config.yaml
d_model: 192
n_head: 2
norm_eps: 1e-06
positions: "rope"
tie_embeddings: false
init_std_o: 0.0
init_std_down: 0.0
lr: 0.00603
warmup_steps: 0
final_lr_fraction: 0.05
train_tokens: 92380000
dataset: "wikipedia_en"
Each number is 500 + 50 x the weight over its row's rms, rounded and kept within 0 to 999. Layers, rows and columns count from 0. Numbers have three digits each. The size before them is the row's rms in percent of the matrix's.

# k: layer 6 attention key, 192x192, rms 0.108, rows 133-191, columns 0-95
# q: layer 6 attention query, 192x192, rms 0.106, rows 134-191, columns 0-95
# v: layer 6 attention value, 192x192, rms 0.108, rows 96-106, columns 0-95
# o: layer 6 attention output (transposed), 192x192, rms 0.089, rows 96-105, columns 0-95
k133 102:520579459511513569513518559423440557511509504565514455554427503623509532416492481563500503511524473524638484480434514556548495546495510465464598551546414503484472399479556589528475598383425388538474433467499458488517521513504500410565414555539447463475445437510511514472543546476471508574
q134 096:407502433443466466480586554504469473513459498428461534547508555499439508429522454500400509525481489539446480624556493463608517525487616493517511463437551455460471409574507528524513506505497557488583542520635501456527537516503532501555532534508479538415518435549483480468507562504419485470
k134 114:477473569454436533515542575530536457431560476499574562512469549429542541482514499493479479495466585483455526591580499429603555506488559534581540464518474427486463422487530433494482447412449536501503509505584501476459534461446625522517537555538420456546540505441564509528506454465520451440
q135 102:419567461563434564464481571611449389528492575581590601435545377534545492589554418447518451513469529460523556536517547428584518478519520549477493538516528478527504419438482537493492504500390569504577487468483581446490538460502505558562545497563470501426453480495565478488501403511504507532
k135 103:432504425552607494502623539599437346567525523483519419415494468536476431519448506532493516473500494504485490605452470509448510558546422566502457479548479448388519472362478608438534486467485470564506466536478482537517564503525554438526581523552470530483446516597445555468560545476476478482
q136 099:525515565429435376465471525503478474491424528570523606447472486541588438498451461483504522492568545553526448576491443484524470491477530478529521445350442556441593501414487471540493438574517438504491585490518485498477520600487474443496511437435568489503434660471570558438449524486543490538
k136 102:626561506477478486534596514467433544529466506538568494441404443488522497578476462473466520427420485537503438526498541491485376482502455531500507512450509562482615555469436483473554454481431458578522556491483496501631604569421501515470608469528493508546485548584480540547494556503506578491
q137 101:413458520463486461542541472373485475494565519500586564498474572384468497444573512522481565476455483544512407441503530487531535471510505504529523462464511487385476447460481526500483607458475477531530497462422523538516438422582489531550516539482509540457509499504526490534456441514457493432
k137 102:467528440599527559585484507403479468486465541544566498500498547469458531527524601584418475451473490613514523477482570480492606444483588430603494480460507519454456454437418526523521562439506486475529550470489592483505456410530489506481592461552537548467496413495471443543461520418560513472
q138 101:487504548535516490430516424515427390502520566533465399462520384535477504477389449479532424530524520475535500503437385429510486503549455515470529516449437473461493502585560552479501439477462518496479522445482481469467598569497517438486532447497500460443506433429474470515547547515499515446
k138 102:426426547516512535505445538529432560527501517537460422473517469551455511566398464525508389526464438524414473538499511535483474526493537486434528509457518493503416471471480530442419522465491525430502491481493494523546579401561461478460557422635550497489445467446492544467499564490535461475
q139 102:561537458515556555545549425517391475541516488512540476427505470506502463437551487457478545448515478511535541463492441463422500560505511607567517534525504546505483497465521412540469412477561438499476557402470425514513502539431523408489481531413412476411592523496538474602551489557433542441
k139 103:550454453496623498507477502460485473594521485490539492429542538537466538399464511495462538533412519461492538474537422509529560534521484515533501501594517527442418479447504365481529503559484434491440479507492423532506526567468538518502511586525447553492478558503472502505460409533521539496
q140 092:479519456583474534472474482460443589514496497462459454502536527527474457405446433531476580440544541548502464527528499492501454461464477468408461480491531513517556499473373383460508540560442459467499508543555449435555445511428490584534452457513488446511520573589588606541580468518500501545
k140 099:412441510538467577502481547412451473476464521507504408494509489482550572549473433524508463450549454519557410484544525423475487474464446458473468423570556454486540486485446433567549499576493485430449482451519503463481457570483480497564477440356521489636548554540588419551450566422558512509
q141 100:500596466440491500446461528546457522446524548459499483502482510488468501488449479443582453494479508458482467514478543474501592527540455558401525542583536499501376435497530607552474488425479534536431474503577572533459441487435462501475483519542393518514473577501427546502339527513502475429
k141 106:553475427492592561441564554529531575521499535500542506516483536541554482487500459523551506446500555444483456436430440488475452546479502541500549558525446503484442483555559547465433429443489528622501533551504518386461582566568523527527535558403511463434477518635474483478355452455454529429
q142 102:468525495532521543560517536528466591407479464514566436400558496538492536473498522521520516477519446502478517533541506437585531460440421519532465512420416423504524434503428472539449501497496590484453439622551514522459564540524496543535586453508475532504508444443531557638477615476469516584
k142 100:592468495565540556423472525546563531432605544589434567516447446508442464518383367397492524518498600467445583520491474429516473591507528496551539439526488494398467462533511558508514514504573549592440477574502494580579549486532375471523468437554459557454575506494458485475586562437539493561
q143 097:544438412496493523526555543503545527464541555541516544490461497550581465509533445587491528498475482446484421515449467435575480620489510487548548590566558442371397526524510463381553565492565482477625392484490487453483552468564388494487538459513414554492531524548528486526504535531498491541
k143 104:430572525500498453508477536553543370463595580557392522529497478578519454462451433532446525535401507437470480498495568416477547564538445486522499514526555501432443495504446534410572463487513480517555519499490446592554509435540495479464514589467462489466480615470562503501393474520523493431
q144 101:448529498457393485523375467567559537497469558519440471500446454510440474455478518480503467386478500571421517509526452484472434571502515526448452412578516537457528542537652609471518516468506568550475558496547401466476525602513572460427472485463547426537483501425556589529553458540514503461
k144 098:457468576378461482498558494525514550461479561507409509482492475563465499501531601419399556480619530499427523519441476505545477514486548632469432504559516552466507548602593590557561461450463506512636491417542487447508570575429532461456507483451453406465461501487470542575479443557518605424
q145 099:500420416531534511393558463620594457571546476557459489408483487522456434439466513523582499443358531501522479575570522432520474607480522450469529492524524469502529542438501567557506541503500439572491453522470491461502548499465485450529546494575481530535450533526465489523518452464527476581
k145 100:429533430606569470386459571536433457511526555439492489483483484532501460442417400563455547501430456501560473503568542423397482568501566525443486408443481564464490566457529482496500586548492419488559523546489492384511515526520426506538506565602475477475489587526530570498514573560472469465
q146 098:449562465492454481547540501495532424510541495548500475480510541498512518530476456470543547484480502475494486480528503463443481469477447504610449471379452496474408438532498559491489439471463549477544537445429529561458513499482509519487542445421507491476545500502507502534557560558523533514
k146 103:409514487413513518518504463600495506540504607522467390477540540519478518486471516527475559483418512399499484426511490506479509491494531497558480475391431498525436476536515611497473515563522536535492472426467458525567405574528504540507483564542511559514519403501443478569521478439514484556
q147 106:388445536469454426497529502494612443486480481548519522502536511554590420566568505408534500478431536537494477513537473431489499541498475533521432545402525557487453497533541578555540431538429461486479584561488441513598522531481416496589472488479461522494531515517446532505603516350547486501
k147 098:511451505507484592490514452556566616561577530438531540445474463479542559502509551496532518427427546466488402467517469444486464390560549435480475521433545536557498555538444531467492549573369550526520597483510461487594595479432499456486532512601494513465369457513538464519536482479570424516
q148 100:508461512365533484497546475454560543524419599584538397450508479462458536521453456495526408533508564506578467531521514470466430464593578531397575509593391439528522417508526483501542481486438455469514599599478451537497527578461542542452509533466421549494459572571467442478484482548505430402
k148 103:506448541470522538564624476389539531567483645548479428554497552507548486483464500463575391569426496542557563436556451547464500554525497521432633536501469461536446514575574573567519483493496543429528674462481523495508477493451493497463526529502399444461479476579555472493504525532451451464
q149 104:517497500533527536449434456486563608480429511543504413589474558505607453536475575504489524550523514531453574455440572475449472492607484498502479462413507601455467546502448551489545529484570457523475474589454458535411430514526536533437415580536512533500516524570539573500458499542504446510
k149 111:496560605552662422480486526542601497440449594609465555514467477481513478524445541459491466443536455552465558438436497433476502534562571502389473478505508531501530614550478584497536490496545479454540441500501409555513509549578510535462450487490451540487493434569523599545460504554498469504
q150 103:570445556555505487525498532475524495489569441508457498484469523587451430461532452444519541499430489508560506461522496443572509624553477416468504503552581514477602503454485427469479512476495444445529378516509424525495503562393410495490409417496518558487433508519445559517521457524483587573
k150 101:535481477582434542502462576500519534464470489486546529535508451463544435461438456505437473494569508498484489421513489512504396617487485453492503427515490528499555498429449434495446529489543477419513475524473377532494441519476484458497392498518478479535494503548480572482467544497521521526
q151 099:371442451475513633542424488504459561500519496444482484459513462465471551563495483606512387556481465519518575475518545474347481454524494549464591438547419652498438550475551477420504535513461565515469484527464554432533504538530487484517601466488508533490496446527488565441421456407615530532
k151 103:457501442494516516550526494465508509478618463458485477474475397472533535567525573405505548628505487418501436483494574456476495421513462538478452435572460460501513529495558460457529463454506533468583535483487520422532490527541501546593540435484495502486487504571460545408418488470539555478
q152 093:549473387468525508475470564431578455527470567431517514569486569484515596544502523580532530512511418468488461433545446561552545470594552537623450546466472497441384527530531506413521435524509447543535498430442469461530524567421497482536453543530449454543459482561428497523390561557506520528
k152 102:481569517516547582481482567439487500602471477466566487583389491391438602464501475538562578531480513496502489459538438544422568528522461516502518546544545514479449476535560488362542468457507532401535503537445380504558475559552592479511457474433473521490458457475455579519410474552558499510
q153 100:426443496516598460448502428558566491439472508417586537529443522500471488439439551483505599449526485472523632486456527474568542488470494518453507593521457495408548520537484605638520436422504492467495505517500510407412533465548473383465517496543490539510577498446532508443492530407457464523
k153 107:493535438526463527407491566509577522438525477495547467488473520581472472465479583485465465538500533471546495476488489476489530585466469510386452607524516431480478572448500454529573604405484483522490465473563500421490540537543456466498507510477518484564516529473498606487485527537547453576
q154 099:588450522541505460531516495542533541471499551453458442439478477537482530403510598601522465391460583537442527560395450566501551469458476593444503513428526525488501447483430509497455493542481424476490466476495627517528606506520529584508503411480539480409517565497593456433530539482519516529
k154 095:507512394509534548502426502435465505508509535477509463488517527505507511569493546376476484469509467582539630572463482500474518490424471591517534524488428536512530522473557558487621565480536594504474550429502525452437579498455482478488462502603523471574541558481456419469538438546491445544
q155 109:558457499512443547446565492557444499488470459550425488501435578469467479544530414542522518528601438573549464486466514490505439488423551468452428504543428550495456551500490554478617522508422555493521444425573591455433495516577469546519545573502551524467481530509434474477484475547479526526
k155 104:442483463433444511432538439477523486601422478605550482531466497570520491544471495489542495628414489565499498510440518483586521407420552556476530491526450446529492504499497544514547573526573573468433494408512561454461479577479410465415402546458520528490553498483489405483427560523553492472
q156 096:383414522555530456612415410477502492528550519459502484496435509557460494485515460458485482499465466513619451568472512605495464539546483431466462426433382522445475314502351494476507521584529562576551512486500472491507471556449492544464478495554559524493506492577488557551559571459550601516
k156 098:447453447512495500493403485523470467543545498462500434470470507562573541494496486468519459532552500500602472475494550453557575453480501463482508516486437508600476451420358415505542498462490599526526561488494434490446410437480404461561438490550496477513480524497489491555603594443550588553
q157 104:485518492534549495496562477584553537505515491585520541541518472510455491498536473539395468488589440529544560363520518589488600554457540597443479553507611462456447563507470541510601460546547495472415468516474406515502447538494418473493514513399518484489413484511579614515547534533515493562
k157 093:516522509443558524441497557489559525451540498568488527571505481479414544522561629501477517496447480560545551481514535511532531585412460525499452524481548525450557547469490545500536547479464484539468428528498416465463560483427459407494420426418527399576540448473539540538465453465567525475
q158 095:546475494476490503476426554473550547498486488487561449554514474507467516560425460580585421579523470480410451561544497514508582516453473440445522482487527521506498483544480461379453452421504446495446526524453492403480450567547466511451578425541469489530490560505607421507505476486551522517
k158 099:487519461480518462436494561462520448444524533517488552531434550457463565575573554584537479546527439413481460631517553484540575490543502465522563456527540491475546457482418404422508537433509490555540598496428569549524532475528408470359537460477537520494439444521496547559404482505589473474
q159 099:450497469521661394469519534471421529484461515552453527510581498508456364411421469519548551558507455474522518436486529446501522543502438538566480484507464465394465480446362551506460570571486463526486539519566467479534532488491454474480549503549488540473525442452516471479501567478526447536
k159 103:456435501532588507533399491454535480482557525483449519434572542541491445434535535456483514500361504391464433374462526370490528491499552535590456512526542548457511456556481533518483567461513464468508436504508491513495519520576487457581518541560532506487563520598492382508470470454419506540
q160 105:541563479454539527473491483476517480438522460450573456553523567535564502496552519532522372550574499576459577513478502519490446530504461623513504496540412525480555418530613499468559425500538502499410523580518594563390547490471474483492553550516457432484549480537505393501546483526506454579
k160 103:494501541541374602487482468548508414462570550438545443434565485505450590517519567498472473551496508546540493602461427573464526476476480543490567481542493491547497430582482512506481497371529502530469495593487497581423550471488465502528506454555549439508517494522466470516418483570488463566
q161 105:440508518598527400552507467493552472455441529337490515527558495454498497476507522469507472566476452468535499546520522398468517443511568594494588469412546488462495473516454468477502514458472523510545536537456573456562462524462422419575544552544488489460582540577569409485452539542512494448
k161 106:484526518434594442514422500500420428427466537443571560497456504547530372374482540454477433572508506482509520493469513417519510509463480545470459575488539435527522388495400588521482435484525588569549476427448520491561521516546436520449593550553407512522528555595487459447464455507539494534
q162 103:555468550527551464565522523529466461472480596511407532431551560522544430579408412503542523482510507473423438528529427363494481498541491350492485461462489488500496446482450458610495529531375439520524550588537511535510486451554565544460478534454477527517415496537522456451512486416439461447
k162 100:500512499573576544501474511462468426429436598487548484451504566573525381508410460459574402477494540410556458501469474479455520532484480382459548396509573467504580466404563491517487577608442449432508525537428525561509469507450482520538482559495443511444552618437449505509490534438528461482
q163 099:433479533466455538539451483444603473516486527515396534464519510543589435597476455550441469519524602492509446460474515497603549513466531420441515511483512475477527519519463508539652492456579565442530426499490466503413632483473468553606514460512547479545489521427393559558542525529439534523
k163 108:468507461484581438500450527474570560548467620592513585537500472583427470564375450441479531533509534451489516415475571434517615559562501470497631481455511576491555580473509625522501509515501456481482453579492422489523573439439354518503555442464506538464454535519524501517440522529429498456
q164 096:504511519461587491455480574524493560421491569588414490547415472472461438534463485457553572434567522535428520651452501423457462476545624454494488481470492515433477556499514622460595547465430513496489539529527485498488509414422573452512480531513498465494518519481476528536543421492542562538
k164 110:584495517388486550473614463525504476449514599558523532520432522548503442527492483516446475551584469508378461544471587489491430452497523479470437513485528482499493482416464520514513497516512530483522502490601551400487502508476658505407504502508495574502517502532484552476523524446549541452
q165 110:396416523470594542494546474472530406467440558484534462490457495444513478534528525389442582519500556474427544488471527514524528534459467600558456569464461507521499469534544469438590530449575528402462465463435483515548522439543486558516497497478470488537461553533536482461515493462525429461
k165 101:413507508420516435518456433403559505565536461480448524546499470509495461536487478468480427535538476463553468507375476569502501534501470569499472546507503506509470415513511543454507457440486574512496428594507510476432476448404441504489638507481485470565420541517524462466445464478456438571
q166 093:500455534409517455544511420511540563550536467533431439539521535499470465494524498508562451497427497464486543506479461506562493548411512510476624534413470492517515499579456409467476519581410462471407428512442459424467527428503507510474429466458494489553511578536567584496508427499535550487
k166 104:560566478515589510532475432474532461492432579480469450494539472507441449555576485507500336519598476563456554506443513544514475493348456549428583516511427515503572491558554515530527547510407532469420468533466447549419566543478559493502541499487539432541460476394551510526534510548476490446
q167 094:512472447495586564451493455523532435547539430466482440452482488522391505435463465535522549603467445410516603510458491506449509608467548595505522515558499487476410506546535556556508495477496544446607440490522438501577493479465538478570518511510499501593491486456537438506488451497466511498
k167 116:539498484534570505462487536511509458573570477572525400509559439514519570501468623489455548475488464407551471431475583507504547549451514590499493501576455518437502539512532510528598492492481446377507470492532444416449527524500426519474582535521473499518497462450571511430373542583458554558
q168 098:421608486434545523540431510503497506461493476525506518519549544507455470526513551463496516469462457479452501484461645562539467549410541554558501559492493460513496456579548485457520475514511572523595429580532566519446407577497468510522467495443468465457440565524452399470458479503597517463
k168 102:541522432438595514590509479525479459551518588515482503435581461505459529528536528590469546497481575455531597492478573499442489498459493532479470446607478581500465431516533505474499432581463520559500487465438543462451400558522436559419543546386412444484500472506514444491502507561588505588
q169 095:502582518472442553483466567412561506524518468581481547533440558520488492453451502514478650334465450458455498513494508580546554530487487476465594475540532515464558527515478528546455454528519422538443505549501568462553512582499593502412318479476522517481596583469513505502483515478435609533
k169 108:503484591538565464599468496513576509478528561497472512489460502514445485467453513503437504438481539479502479453603449507489480554527503566619471441407510602459519567504539428548377575481569517519570504580515452534497515574465448511440485545444504403479612457472483528559512504519464564540
q170 095:519493506431513579446477448548534466441504391482481540481486565488527381454507522435407546543478530498469483594488564547578494478542498476551474492468505515573474482540454505455401506412569534543545509377565626400480512471472591490490557427506537450475552415543553500517562551532538501507
k170 109:487495546533399506525555492538466439491419485513477521532539526389523505492511493506461442553587549494405520590510509588552531413480529518554552523398437520554454500452527446529450541512568558553550519477518588524460564499524464436538474534596549459605556418607474484473498470457487453468
q171 104:531441484530472602569470576483476529490450449430500497533585419507520530347504452481452504495472552479525504537400495423467523474576545462570465513495615528467517530476462423511510583464421481531506466490534499587474443475553533405480590504509504582544501612453431549444504556521542530601
k171 105:436484450605500528512515514487412483444583405530473458493485430566500516494376502588504532528496518524438495522572456372507557484505519413528478483486588432528570538432556448437545431480404453467445452444495501546456455546520500505516514419521519508541515560439513507516529561560450610577
q172 098:528370497433364468550473504551488463448447445474465468484488447476490497470478471538425495481489507527449518603441440488528593403520499554626472482546510551522546451429492491469514524498573540528519419550446472510465515448518571567531446500528487501631467535502401451470550471468560473495
k172 108:536483511439432513558431550476509466425524484536523532490459378441526546521529496567463464559556543554491506615480564520555474379455433385550494400585557433509548469467519485455502531408401468537542601572465526436516504429523486520529507432432533459463549449447513492434494525512498564560
q173 098:464463439492538429486419480541533496565480423466482522538475481492481482483449550489534550476518507400522572495523543480419596548436427547543479461439445590496545558463571421420421415520497463497511555457553460433520577471493495564440482598460535536471457560488460562525479496490441592452
k173 108:525514501523561495520571498561522480631473426469481565454451491484469456432495642483568566475531490502518534464501527484487444541479472599590544532494471536456561527452563438477469462510435493512597497434565498468504617550472440441530461525454493530472449597489493534518444486493480639555
q174 104:490475496520565500553486465510513614590571485472524483504481574586533511494504492486513510577399533482512440474570596496581621437479538526539494548596502599443525405490492589497520464460504540446445581487526434485528483424503512545507549410451457505505470521487576426534452503459512462488
k174 094:579551412393521537599502451448407581545441581448507488495425446518493443534411576412556510464444497489507403469526541481553547514483525468479548582422512603423515484529511506492515484524464496494525466504488401475515491491472525515554491428435504445427512524570469442567608533445528355437
q175 105:370608585556529526554523535422537418510536460486524487448519585489430496520546513469475448535403488484441481478472463490532488492452403559536614513508411444432538534561444526448506532510500524449495522460399512449458433418615516491467473503520542478633494478504417632392521441576588499496
k175 099:446566536528506538590481500490381433520424539438479433515465526455454493476505547493559455477440543459445576385506474517536521472525430518529450535509553510485506497453398371592482604555462454529428471505485535537446466432600496475517551485421483543516406544413486503410500498463461493542
q176 104:581551484467589547478507413495488529470532480515485620470485506482460474533401459491493494510433553489502480498510520545499397508506444460488377476497452428426492449487583491474421523490493382524562492599524559534518451623555477451432329593456520513490496487387544531470509545588513523490
k176 115:551398571543496475587510560510499491405512507496446513418433458560470494558500503452501573461478519516484438502440486459444519573488486471508434504494480464462438513528531573453541484479561492540484484443489473552602442563476524459423377570502490624477436537471520538465619513444515533523
q177 097:500495496517436424520538567476538485559483472497431562452475516572379449450441513458493533500554457518460511542451624470432540551510498521502507512494498471500493450591481438509466533395471563398502476581508519425554551592482460451506512511565500431465481465547480453526500433488411540483
k177 102:521519430496531600509480579496510496475508541509468502476551538485447542362478515543461507459565450505536484519580486422425486514492545524569588569535468511415446451589538478563489466473530499450436397473576495513540511549392483502528463510459498508490481588506564407469473541576477534508
q178 104:492435460432498477500585454495573477413521411562506495515535504369511498560569469490458525448621511466579449452489513530559500473480525543471435427419487468523482525484509506550488422451480476489460608412509425443454483429412549548499541465583501556496539411525408441493528499449443505579
k178 099:555404506587520483400500453562523578553574413547489579491493571527530456545457504511517420507541547499450466581510431448483460437431501449465461500433519505450523523496517500499502549503457498463489597512512489500420503515500407505459537457512529584578506534502487584557519501380503440478
q179 101:431535471595498536595571502477433467451473533525476427530485526447494460506445549424537560466511513495449388487452485412530497517479540526535518562525602588486495529514494521454479550477462484472526431532435397489530504438553382451615537390540522550505486436566499490473570558476421488476
k179 113:479457485615517523470529539468500421494393561564548524560513483492417462385433489528485537486481549514473449469466452479454480564444551442537590488537542459427451528483422472540563536514493457549570406534439450507567498497495554485587525510433478457564413501484479442545499568494577489515
q180 103:432513502441481484580487457432509550624532503512450477503507426536563544516441479421537512485461533546485534436518445597500455488506499638558569589535505402421518402449488428494456516474487562541476559470518469455487492480521516466482507470528508577499544534583445438545550450477441503497
k180 106:523522397524476530576573453515520588423484493510469529479484465597422504484531516457536488413494519500505470483545448588543529497444498438529612546516481509571528455510563457557456500519498597479448586461515488517442424493516477444440466478519542543587455387452464387509528471517469491482
q181 103:454598533611457550483597506495537498581478496531477542451554547526538520440385447468516455588476615560507508415506557548488452513578459471456567551497500538485509540461484436446467540477561430488480445484450565448522457537532489508488519594497473541464538553478498437488469501484387528549
k181 110:602494517513639487487420577464506483516431515545434499467526524528505466407419494422367537579422433428553586555457549409510516562509470532506477471522533576417509522517442504484416599501487494480382476438475573521498504492490509517461452569554487560526470539518513478518491491620478524537
q182 104:463504539480490519552529398453572418518481552630481519484466404433507404420475509566451510499492512453482441432455364468490546548541531442598515496425490395468399486467565511552541494513526601514560428596562448534520555513505474527555513558462505570488605588444520519520465511421499443437
k182 096:366563489448565473536452541463533449425509534525485539499514557443412463488467446496505475527494550549442513470484508565420539503487483420551552502500448493401485497470485486415591447501387598463496460584479465477493451458488464520513450561519504496571615510525469418555498475486505539511
q183 108:430456465464519505508457532516453579533523435486454499532486457572490569510516509442534452425492511579507461494446523388526519461492566445562482483519435431502456398418538571561454605488416575536563490403437599496511539391560485545469551529526500586506521555519480477573549516505457421507
k183 113:444441447518610508449527496568395503420399517497542516452524436540511477541451518525557576445461509500540496563522435478611471410477555520515473429469348389507528471500439537449514547497457521443556516441526495474563549505570433428433503461598550561412564502474516527562545500451596509552
q184 099:517450582557517548463550593496433492539466467532547532491509451483450526458473471446563515497551434518597496557491447442501461458576542450479514518513501416528501554414437494420517564546401485546471483462470440464523500493461394624549485562480464507472579569523468527543425504477494488480
k184 108:460460553486556547441531520499409511476499511543528506536410460490456510548419447504573523581526443540516458637610450464433517470547507487464466494502515482461546493393458477461480525529522502437479591547496459470486508459456476432364470490522512564507603475545506530524530462491600511500
q185 100:537527533517508522484431509478490449522522542533453494483546421472485420542502514501515501552505518573487564549502545520481513611568527486433453512475451545536566457487454636556443491365433470582515533469415523373418496473543480538480574480500474513501589539393517464497529463465524472480
k185 093:469513514456562543413537501435502444358474513473529492457489513611510472503544520535468503519560524477534446630514576512490577495459584562355495457532502555453512549514383481524459483452468503501510534594340479490545515559486490541428605502538495517460470533588458494472484476507554493485
q186 103:568495553456538550497510512572548562539515514515502501514540578576422451487500541528544514535409512490453512436572476529500422478541462523493470530553542608524393452500468504505538506476405546431438588477562471421521560593485547417487477594444510459544502503570584560528498457442505422475
k186 106:513571571487498548475392510447568578572554507496534482436565470490513488413532590478478552502532476368531487491569481419495491443524456499411541628503581498507509494518438458541421483487583495546403511546464473480534491561500473570591484500465537417538587457499467517602486396453468413538
q187 098:469645592372514396477453547527507449522521485503499595492494539592491501450502446497474473435483484507449553508557469479470509551532493562559539490407499580477499483377424498572500525453415555560534494500537503433409617457516531412514431560625489508404530477534488493530493462440569491514
k187 104:540589480447610471448480548586477457524451523474488488459460453514435466441498573435431544486415477536447478613451532470526555489507480546450446426391501611473534427453481493516490580489534580547558521528526493562476514504458610523468546560518508470503502423422524449513439511432429520530
q188 098:520531415527509591561656506480492567461586454527493476519590543536541564535450564507397465442526472605499440512477601552482562375542482497543506529479472537500474453489555504607480502514562546528481458509479544524453603499509478592536472451538536544449419564504471506533516520483433465428
k188 101:583500481437461590548538503409485536451439503498455558536532544389493498514484441540522481491622483537484510459515459496556609421496557556479576564499484445590484452364450529546463436459455484531417577592531566487440559383537517571492548449473539510487502557452497487530531467496583547473
q189 114:495512538525432512563458596531542499480487447513544457452524476473437463507494486396451557490502509436415428483506551475463509570436515492520432448520508464494554495448534527484642534437568471620474501528505446386488576452435510491544526572496464491381531502551484562470549521454495559520
k189 111:535442528437544484460491564557510472492523465538395494471437513450493418489433491496413600456548502586443438556577359493432428536557600431489551475445519559444455511483562531463488507500555494473541505509534444499548571560489577515572522505514478544439440450619569504525508524399506493500
q190 106:451534530521567445484553430486433533452601523432561501541524493480504446536540443480467501587572487450547530535387480468375534469481492589529574544567507439508500508419491478495570462484612468519471435509490592513483521469419446516485533509492451415478435593495571417516463517476533415426
k190 110:518544533484508390447587384523474482507581541427480471473458459482511453491572497498532392544541522498490567573421504524440532571511500569525625544507493499563528479417477495523534375424556477530500486483545578538446516412576549499568573546498464518459517548555523452448562508537519503498
q191 109:521462582537383455520529549580521536573482377496558541522475600516509437474404525485503527524479477421551587452548481568428532496476502494469497490501482482572503560511585475582479401483493524565486592467514440482483505517562492506518518500567499482397538409471609410487566589521471485455
k191 091:530493553551442481516416516484487493469532473459534435469587558583491517397462582488483487463571560438636464514508537469440509561472493497546534440503561461461514469501520535575432468509493429456501499441485504554446498552442492512490573467573432508572576354490482509507435434593484519568
v96 107:526493503421496455528478501534571505460538493542504468446579589504437484510487432492509456481389515480457582470596528417529433435468443472624518513625461503515596478516501545448537457510449425531476539578470498518552445412501523465493480488477502439500483429519506468532391535548521507433
o96 106:492451509597550520559517564476476463528549454496442602366528424525531561424553529529536594564477451511497502527457472497454471461501436483439493520487514518469515488396600567571467496500491400531491455454493471453437530583489438557519497500479481567455464574563534490513490524359551595457
v97 105:588417424547508496532555522490565553440451488507454516575461413398509426508522510557392460535447543539449555537516471560502487535591524459538460464514450484542556540540498410520501549568480523540536561571531508491546537508453439478509419552363463490485586533523448507472598404530534473529
o97 109:444549493565545559468472490521437371474501494478532512443457507498564489568539439400496677529580466401491503493479493520537610522493552504495534423447498527500500493533511591465555445507549483484468459461574496450476562537572483551421543484520541518441425486511518486484581580532549596528
v98 102:539422490568580536562452497529526503521565513487541480482482488459491476524499555554405514455396586506506489492483591499527571628524440531440543515496552392530579486488450598592598370498483394578591471510514597533472526420541463499501476530479541504527641400542479420480470526504484492545
o98 103:544466449486449448539546545526525503460514482539467456419508423515450524468606471430582605618550464487368451557495396537376560545508472478582517485579505513575553516486443472460485488491480556492529556459472412457555493562475489578443476493512496460570431494579549387503456531387507588526
v99 100:546498491432513501544476487520516353438517494474521494571481466468445526505423543429579522509552479433461523497513414453506467537614500534516546491501527499552513468565516531354518426540500447516544530529539530500494511513492614497429470534491535572439524503521601501503597452427497543522
o99 096:490451515521495519510426517440459518476481655555519542372419460509558468599472550517516496463582523518552449510415526431535451511443524519506537521477528535572507470449415507526548544514530627462605513523479555465584484500534504400509384505476528477462421519469510481477535483481454436445
v100 100:509483457589485484499448450494449541494620418499494507534493472450474608501517497538461490525488457553552519457414576528446520426602492517498575451539447491434532564432529481414459551499531454635513540469413463455518476544547415497493479550425549548478478620423479434557551539596526395524
o100 102:527514453520456518419510552569537487530467602429500551466486596527486359601565371464449492496572472494487487469547505493516497533405463507487523425412468463574455504559404560565517426473474548450444452511554462568440532467487488567471580426535431432465468459561421531424503516527460522500
v101 105:445512509557539452458494411482470453447523452446495494534413527501430565553443505457561497551569404545637596480503460579414427508529520516589490475437487432504477448540485399557417469415501517485496518536489477505610457522503409591405555447608457459517417508444587453542527444520515479465
o101 105:499582510410487536506431509508501576563530486456402442441527512445572435499464453476429432500461585570446534503398568505446523498455525567329482568463551507500510649536451568527581569445485487503478518514542467523467537466450555512563470548516540548522520482460478563435411490520492538500
v102 112:486506537461444564551455517485441417595519473557544504566501517567521494444531542485483448555506410511472441494478452591481457432501450413476485456531485462453478497502542503614499391487539549504542484419541500516433485601374451508523538508508470608446465518515510552509557531449485464466
o102 112:513527545475598576429517441486559622438446461501593444454573464411519476518448401554523451464572479462480562421528547532568447589509492532480551495469531489482448507561479488475386575560443419494407482456488544502483510522438548480547490395528479458561509572482405476491521477538527472507
v103 101:507577512498472466523514538496489464581504429475570595451522563522512498468506583536463548459481490519538443608409538518480520495518482542445460477549484490582423518565440469465463486522599446477529585512487421458500572524480531446363498548468530422454590584536570473413455618478448561449
o103 095:456493471470403541488407549473519513431507560607479431610507535590466603492514528537531442499570519555520456543471444524481481522534528441577450568455514372456574440520489444493517602396576622522495465529557527539464538416393578445481540450467512513502452468504473518505544448512493513496
v104 106:453583507426640462487438523488496446494509411568523484499463592448566532484473507442571536446537464458504431438484487478482560484443380522466460539533460493581500483504514419512520584431534488542534489540591521517551533530528516555569598521559389490469385457585431470553521571500487509461
o104 107:464470462516421616449490493440557454544537504444555551505516497558561563464525474615416485547409494475476431477519540518553441511467533478559590434555522499410580536487581435529426497477489592407509489459497523511476518489483496542554463496500494517558543532485540433447452525440478398485
v105 109:379462552479489504477494428537565627533570566506498535477434494512503595515508490498432428531477516439525537433445520464433503521473475491559481570489497465495482484496503480447493553504482530481532513505507540473564436487412520559533484501484536437479532506510496394486502470515443567536
o105 108:584473483473504433565477582506487390441535584509399470527518464467562531559448508510510573497493556561425543452478581527574452379523497455465575488534446441557470570449382528520491510518511441507514467507527564593513498367532543539508490474560483545519462502570533522471488473456492406497
v106 109:516600545372521561473440508581585542493455449451564509550523521513446498474380529499493455456649512490511525404495484495439503517497521507588474466587547530505542546546462582513385576469464533526455526548522527492469558480495535540558509523508508544435481491397448471433523457479578478489